config.toml
head_dim = 64
intermediate_size = 2048
norm = "layernorm"
qk_norm = false
tie_word_embeddings = true
init = "normal"
init_std_up = 0.041
optimizer = "soap_variant"
schedule = "wsd"
decay_shape = "sqrt"
batch_tokens = 262144
max_seq_len = 1024
doc_mask = true
train_tokens = 877900000
Each number is 500 + 40 x the weight over its row's rms, rounded and kept within 0 to 999. Layers, rows and columns count from 0. Numbers have three digits each. The size before them is the row's rms in percent of the matrix's.

# layer 2 MLP down (transposed), 2048x512, rms 0.041, rows 778-827, columns 448-511
102:475396499498522516438474509534462539458465482557525522432459532548495499522596508496429550437507468543468496481465482548520476555477548411484465539525513512518519518542448481539572515432484518
093:603497450542525483484552451486485554484537482441446533517540487448452476544528574443487494482492398617485528496507548519446483547495419517543524506522473544503460481467536522505552602511434472
099:435484549546470452521502552585552507443446543458483579461547503483492483537489464442544536431529529523566527503461446469446478496538558497439507552518465486475535494494493425493572539439585537
092:476532529511493536513514547554501552490395506462452533490550505493618530528478509503535431551411445508551467543497560491474579448492539456410448523491500518459508490519495544538472526518517531
091:517472488535525476539448484540458550547503437475498522423466560483506567535570553528529502375462517462479502503396458527536550552502501519446495477472487452448564521462534523489508472474423596
096:499531518522519462552499524427491513505597450462507540562473425519504477495484519477542612520520554484497524448431496534500413467541534523509555498540558525493507514421527506532452557526492522
103:553464445578480404513539529526517558495503531546547463453576479461504427504449519491514479526522467506530542567553537508559524529480516508411469512590527529483468526530518481504495483510584517
095:504437552512434570515511505480479416472504476550445533486491516525490503543489489547523472537530543531490508537581486498479455522574504488479515465483492588549510537478535501536538547524487524
092:452550523460433441484513450504553534473467480491523585510425580516480424482527492555499477428485522498505468496446539432480523504513463481490445539412479471473463480526510543502526530423539526
112:511482540542466503521457524559488561508468429511498439529527534491504497484516464528507543519518494536570521483494485545534567595462409481476571523529536497510449491477465532533518460500473534
095:461459404451459510585542502494486483545482460487530559447535508472502478482487435445503546441531540431455467498510506518468467473494559512447433445492524537473473506463495570528495488526549545
093:484454495479504458536504448556458508467523482548492498469554574502431513578462464567520477488413489529547465542534561505510500566475439497487533548485433526475540468508439529495499555488550486
097:532475505475552503555516550600557514524524521498537464458496433489425504472494479514542407461537433503460416516489486459519507427527522529513463553473521386535506388497482498441489521461417553
092:502505575487543478546548468436484537534451542445529474536509510434466526411516464473520504550482496518544500539534489523554521473494438521464469574501464541441597499542539491446570515477450519
093:532491519510527536518517547498489446531488535506400521478562458590466496456457454469518526417483535493457428465489575551490501466501501496474491457494511475491544504563505497507447518487486492
098:479509547484519521536454435499447542492547484477455437513519518392459503417481529535441463467523574479521460454433475507514496449480522467550518485519475530430528545489538489517578545534483491
115:490444477505446557518562517467507498469443496552516527517503510501496524488518498481472502514506535469507621505506519473513484559464509515480451524534506549475527471529507503536521486472501477
093:456559464536494503499470566497523558564532537500502475416440540460473540466481482543541548455488464602575440563448535494555455522407468517478583485463523494474503432540542505448466473508461547
095:468499454442497522517474473438547467481480502498474481495467561478472429533538473418419489420512515498538497473511560432499477476574480460546461497518555461527455492478473511492517497511459420
099:488518535494451589509456543544453471493530539493447507426498427499504502461419455549482513581465491483537548493490490488543529520569510479460428481438504473548525462464477495483508583490500469
104:461482502535523530520521457520450509465560501499565475553505520579501492447454431513486494475480531523567541476492534474480478428508454474519515470529594452564475490510541426515531587510500518
093:496467555539457517492558505436494517577503494530505499456386490500581550486485451511520567518434510413564455548420407433495536474487477545556503448498479484564570416548515451529510473480436527
098:555466449482488550449515432574489505514508457491489455490479510418544460499540453479501478504581499451511459527549501487472476454557472481504479494548540444507493548459550539537532474495534423
100:508497525560554502550501573452495445558461504492455529471510647542448514413548488424471463479510499491509441500504451418518510452443547491533519497485515527508545522539514408507467475547533506
104:500436492574482472445471516533500492521545490473506533452443542489580547490512517435509511554483543477515483463502461481550462412530472534484488538472473451471529474443462473537466480475490510
101:531511539468504567431515532495541528512539440566485487515507432493539479460489495486532497516480388546539480466516479486551531519517502536427523515469493548547411484533513552506534484498577446
107:539506500462489457467509481504468508539421500462516524484497462487451540532507441507512518527508436572512475598482515484488488473482561500517455462499496542472474404470486565487466533529528528
101:479527480510531463447536471489464528503471487487519537461437528453506555515489485450498514550494388543537455529546506444545454481501498497610510506486544543517496462498447531583463468469571436
109:463493449515479475477461457419528512513495521447493470478492410457466503489451474417436431462498469571539430522566499457512527428468534480450552520519565550460464495527490473519488501462474531
105:474497490517495509524548467520472454508503567419446537548444497498578544536471501498569505487525571514499586550476521496505562480494526452533498505434503525515508443488483528489543474536520511
102:547499492541508562428465480485565491508512514484519480498528535545505496464489431472477464520508549393509463509497476483480469524502497510504475431500491507565465583544421535447508531550534466
100:499561492432524538498512487546516474473556497448453503548505485498474510495480513494513428543492531430495499526510468487536529581509605609506572443452416492491519506486520497463545437439482502
102:482460462452555556525521493504596528560479460601415524477499513495487513492509503492453538495461516489489522571494392493510599508506439513505487501551482534537610501485509513499465476550513497
085:516489464464426556483525409604496408472538495434508470446504518506460475453492476477514489471551464502522549491498553505549537495435514507457558536521524441518522461464477491470512513517544489
101:508458522503486471480505483473530567575479496512579541467491486516477521552468522533469522454466473475510481547501549499531546504558513500504434452575539496467485521457497466481442556507496557
099:472526481438511453534488508469464523494482434492560460539534480435494536513546456515542551471506488503605477528520465502530481537492531411486465549462547525573482541507585509519462492474431515
095:547548534512475493451483441520467475570521505492557416447514508509561457533521542464448543514484441468465577448547500536504517484501480508588478466544421516482608468533521550443521540518447509
096:508459514510496562477485466509499480525469457553499532467528480497474441461431465514497510484486493491549520551459556541578466506556478512533492516537485421515513530488462515550548525517554499
093:573484531520519440492460488483456388412560483511479556481483481504509485553549554551504518458519536568567480491537414468565433575523509528510430562519471427506572502482520500518505531530560555
092:516452471491534424520464564561521470565520504531523550543540496444499466462467487467502490496494444437500513526494507536497510443470442492414513496431495510460546560558541494537526471539537477
090:481498508445555560453504456528582398438473531507492483539516463548465523533537523515520479457501504430542514525481516497485520494549480539562484537449428450439617476513567525511531512550475517
089:508493519480486550545518549520513539520456470488498514524412560500507499439544499519539540523522469464510512439560410450447494508494517464484504507537516510533488588557491500483480483533522524
101:466529567429565473515573521396438503511457587498528497521442536538473498537489498557483503504477442512479516525489579466493495481507528486500480532515484506492490511504473544528416500522527500
102:479515406489521533474628514481488491473501513474454471526542475485511449528453506512553433555548478510443548490534499546462471535487525556518562522513473577492479542530501568505435442521457537
099:509428535529436539543462457544456497464570535527517494514544537472471484466514585471510520487502551514541475535427481436534506481531507445489544478577529526463540513483524470523519481484486495
097:396557559477482496524510491457505447506503464466555511512512438498465519531559419448544524457487554530550491452497535507521494506463504453525508517472486490493554572527497507539613537473423601
100:487503460493475497489551533477496510484453420460486522522509518471513460487485449488583563494499461465506534494505463566524499557475447498552408449420481508518530510545500474520499476447513562
099:470556425527480522489438459503506513502505453510536417491548524492458495509503473503516493490534510516502452478513492514509481488454491515480541428488492486527379487504536516523434500528455480
112:516577461495496555499520547465536548477511496505546624497467509606527530541487510435459509538437511450459516537526499460555606535496519560491549500516515492561515477491478398520501525553547557
103:440474491486479457522550483544442540542531536539475507502540460502481477454523542506477484476551480484606527511548454496548438533538482509516478457516517458502530543514504500419469425487551557
# layer 2 MLP up, 2048x512, rms 0.041, rows 779-828, columns 448-511
094:464487520587448473467507528469483522594491554428481507491470492525567562429504558460470552490468487433491495502476499557526515535560544471410522454498560486557512533522474523526474490581546527
096:497528385462502514518546498567523567552482583575527528444456498480595572451512555504445449541530576506459473528523523519544446454498576544441439412541519478490438485495511543522497527383479560
090:515484489473537516567474490480473457488513448488597529483446520507456493565492543485464477552530530493451569492561437491487543478590445457514596515455542559507547426429472448498435456536485416
101:441447504501468477490485557527480473451554491538467467550582499468510470547516468447513473532489527466517442491547555487474505542489549490531452538484546509385526411497514413490469539492545489
100:505447499462435562505499528515418469553451512541552481491489540516562477447495552463515424389516548521493431517546454540519542538482452535518458467455470532520454504546522498499449521557494550
103:483474559524510544485487506471490415459457510498485468497516460593510563529459469509551452506497515507440463463470490485410461442548481547579498438478518487545487496544397578477472502509436493
104:451514512475441471471484551508514522552445507511455493505425451535501497491536550533438517480500465449491445507483470468487479437451469517459506576546471474510471535472490468471502434505503601
089:520513483506480528571523556418455480463561504518502436503498509453490535526490464492433477565538501560481521508496552536459456539520489515518561501482525443457556357512401480556569509571507482
129:513498529541538508434527489511466464544492552506497447529551498524522547520506509505485453490502501492491503558489495542530397444560530558606483469517508509405505460456468522503435484505505492
095:526468573483476469462480538547567489484464509543527407544455479533535503528507526509440481538453524532474485475480485508532517461558543536549423532535550511516488526490566445473519533453477501
091:459469471520486485484481540540557508557477553541516492510478507474525501511538486481509495545519514486497510447425527556455479455522471493513438501481492564474438429480505468520422533506568492
100:491535543535448558504463506513496480541508486548475503465536553565531449499513530488488455474410507505551499462499562558475554483514445538501477487477519497504474563516516480472523484488457511
107:489515397429469537535540542483438450434560437566549485492437460607525555503486519453425534452493464504531509458501512539490542555535540523490473455546537412521474515427525481522528463544525485
092:452563499500465490561457493503530465506460542492465559459418496519438500519496472527448539505473467523541513492576464464504462474495448459467460511496452463497528437438423465377510441531537493
098:565540436601509521513512595509498503519484567551549502527432502551566529512471493485559487459543519561509457487529549455522491496522481517523450542487574464529459461527479491454495411535550543
121:462544524543479477598506504440495484515483523532558451542472508476518474480479479494460481533516515441515556525518566557509448553597494545453468522547476546496458479549547556509474484473481497
096:519502555482535515439495521453499449468501454483394518501521524489532577464533450497465431468473577549429568598534569503494452482575458550566487489514539495526589523543482533428543549511488444
093:514521426527555532477534497478464515527550515551472470468452467564488525490454452537560420559502467531447484482488467518458524494463595468479505519462457550513520481571502593504431479477473566
101:456501458480493463535515493468551500509467491449551506500445549552510521605454446571513575468468500542441497512536526521455503449451447516451511529500459484525533576536508495523493511520493531
091:563439480459502505474498487465554556520473485464507565498511416548557443518445504515580468519436559485482490582478510530512516506551469535488478570385482531514456576518530510492441441528527558
095:491527516514534520402493522518502506471495487494513521456492475489411446449523525539520435494548512515559490459514522507564454505561545440522548521476541530489470498541418546468552496484577468
087:434475493524521540524437514533547443557523512477488468531473502485496471491474546538592542493525517551486514550497495499527565507560490482581567526425472462494465468484518533462497518492463524
095:494484505532488535584452498475522483540517563438489567512411535503535564473409549466530516507484538505525512530479498464541467563534489458504488505441479516491520555448506484472468442487491460
093:482484528455470495605464557432524436467482490478509465431414427472497472488478519493533524469506487553507581526417544564591456410511462444477460530502525483504483515448562521528517401540495441
093:476453399499468536444553458386522473510562560499507527543483471423518497489504499487467513463544494392544495419566489516427500479466537524466495506472496490514486542511447472499583520519527508
119:572494561528563451496482558482574506472464555494484555502494481396440422549480521484448508468450527499484519600508527516473480520437515479430552476549483505574500550570541507550530508521476476
091:508546559468544411521480523488610490424468533496514507483530511497549497466491483392521542482502490514497507482510417489468487437475455447490409480468460530525512487467527538444548498441535431
107:462519541505462481535484488485529536484488474449517522457502473435477426423491470419490470510524470440495470484503474493498535498449499503546477520535567524429521445489459475466484428534542502
102:480436528514463451505475525560419491482444468552556555557487490471484483554488491474498491512573498506485474524431551495460564531594439530435446495510516476496512524475513494553490525449465449
108:520522597478462494560542549446550525480460497582567542515566482505500491515529500469509466518452528430469545413449540449626548450505520523448452520532451489555615510547494516597488493529514527
108:476551517546469431484452496470481503488476533471582506562456510526513531555530446474493469539504523471505521445561532528464481435548488452605498545551546548447481572472502477649456487468572455
099:526496493520489449471581548511479509521533493578480567543493482483534475542535479502565421506450524542528468428532527583582553494532512534488473555481507548408528502545505520485528504495418513
094:450571560507510470515491498466434515541497518489537478467528509400584563502523526459541512544502549457489467486541417522511452491548449527572430492508519567442496483523496482476431541511436498
090:486510487468554501577455515506499464524543529497528539446517524498511485502494509557471497473529514488489445498501520462440555447511501473522497547520524412516451514495528463474481533514499500
089:535544463509431548476538519437559531566479578467523548385476442477496475535470490475490535489475562562466473560440483495468557493504539516467536524485510483473495482540523530465509501468527511
092:545444433454516498502528578604527488491584467545484530491509493493446509463483515521529468511467493546475527509486494553468567479495503474466473555495463463528528479448400486514521469450516473
094:522531551470498554520502539516504528533509498424484503485470557520523547515543418478568541478504483486493408494498482479491439521503472438425481531550547472485457477514479463508433506369427531
099:449502454446480469540499500461537493571501440537467553518524540468552516499477511485453498525488496488492481526557575461455563435506492542503471475491497475556453410492482509450458458472551483
105:544532544526400528452502537423520518511533499417465498478513530603451533510510499541523534559528484517577445472505462427453546507536564446515450510530523416552516540525442520436458479471494536
105:495456472447447423505495555500452570557543511487451502518512532440526494499546542499479505518440477493498442459481484545542468539470522443470595484552542542495457490475486512543498468427518449
102:484520475496494506493413459445469440499544529541550508541509467498525551511522492466533560513512475587470460503467578506546517513465462572467537482428481481505489392506568554479493557455443465
093:557445475528483586472435540478522532441481458498440516446487397506495476471453516551547527524482528544514475473492492447462509524432453487451525483477470542488481478559482412528536513506493505
094:553426568535488474531457491516485512519518511590482463467509420480548490536529471531489534483533496493476513568477559612485525520507524468472520446458580508466463539492520556544540461509444555
100:502481470502500593498491554493445525448476508463517427532506468498512504510437540458537497517544500609515561543474529465513543494572486475534503510514500491402511554512554422513489477539543496
098:515549411478560482492563497466577451533520495484507459503442523511437497501517499602474500574563451447499490480576495508499516497581500499525529524513510528502446454503557504453504435533561409
099:487522475495569458493506462476480485479428568546524568567498573507510453552545552437531499440464457537488458523523505414452602483517450489483485526495453478451495514483461551467528595499505497
095:519415541473533471532519476502427500489527495491489502511503585521405481481439531473480462523511519445477574461544472476493598568448522540556514503481459582522473542486489496559480475471570561
128:456549467504516458463513430449514491509528545398532483476520477567536543496504512477432497547464502468493482545507539533561546512454431533477459464487526511466540515558516537494505483563494573
090:493560490476436540496523517584447483514459555529477458466591500508530522449524439543466481422515401470510585514543476529463433486505466447610519471481551482555423545469454509502525491426486500
126:465524486559551479469456525519549602490539498607511432502481456512539505504520517517475582490495480545497496518511524549477466508466435531400395516456450490417510454568482489544485422490479479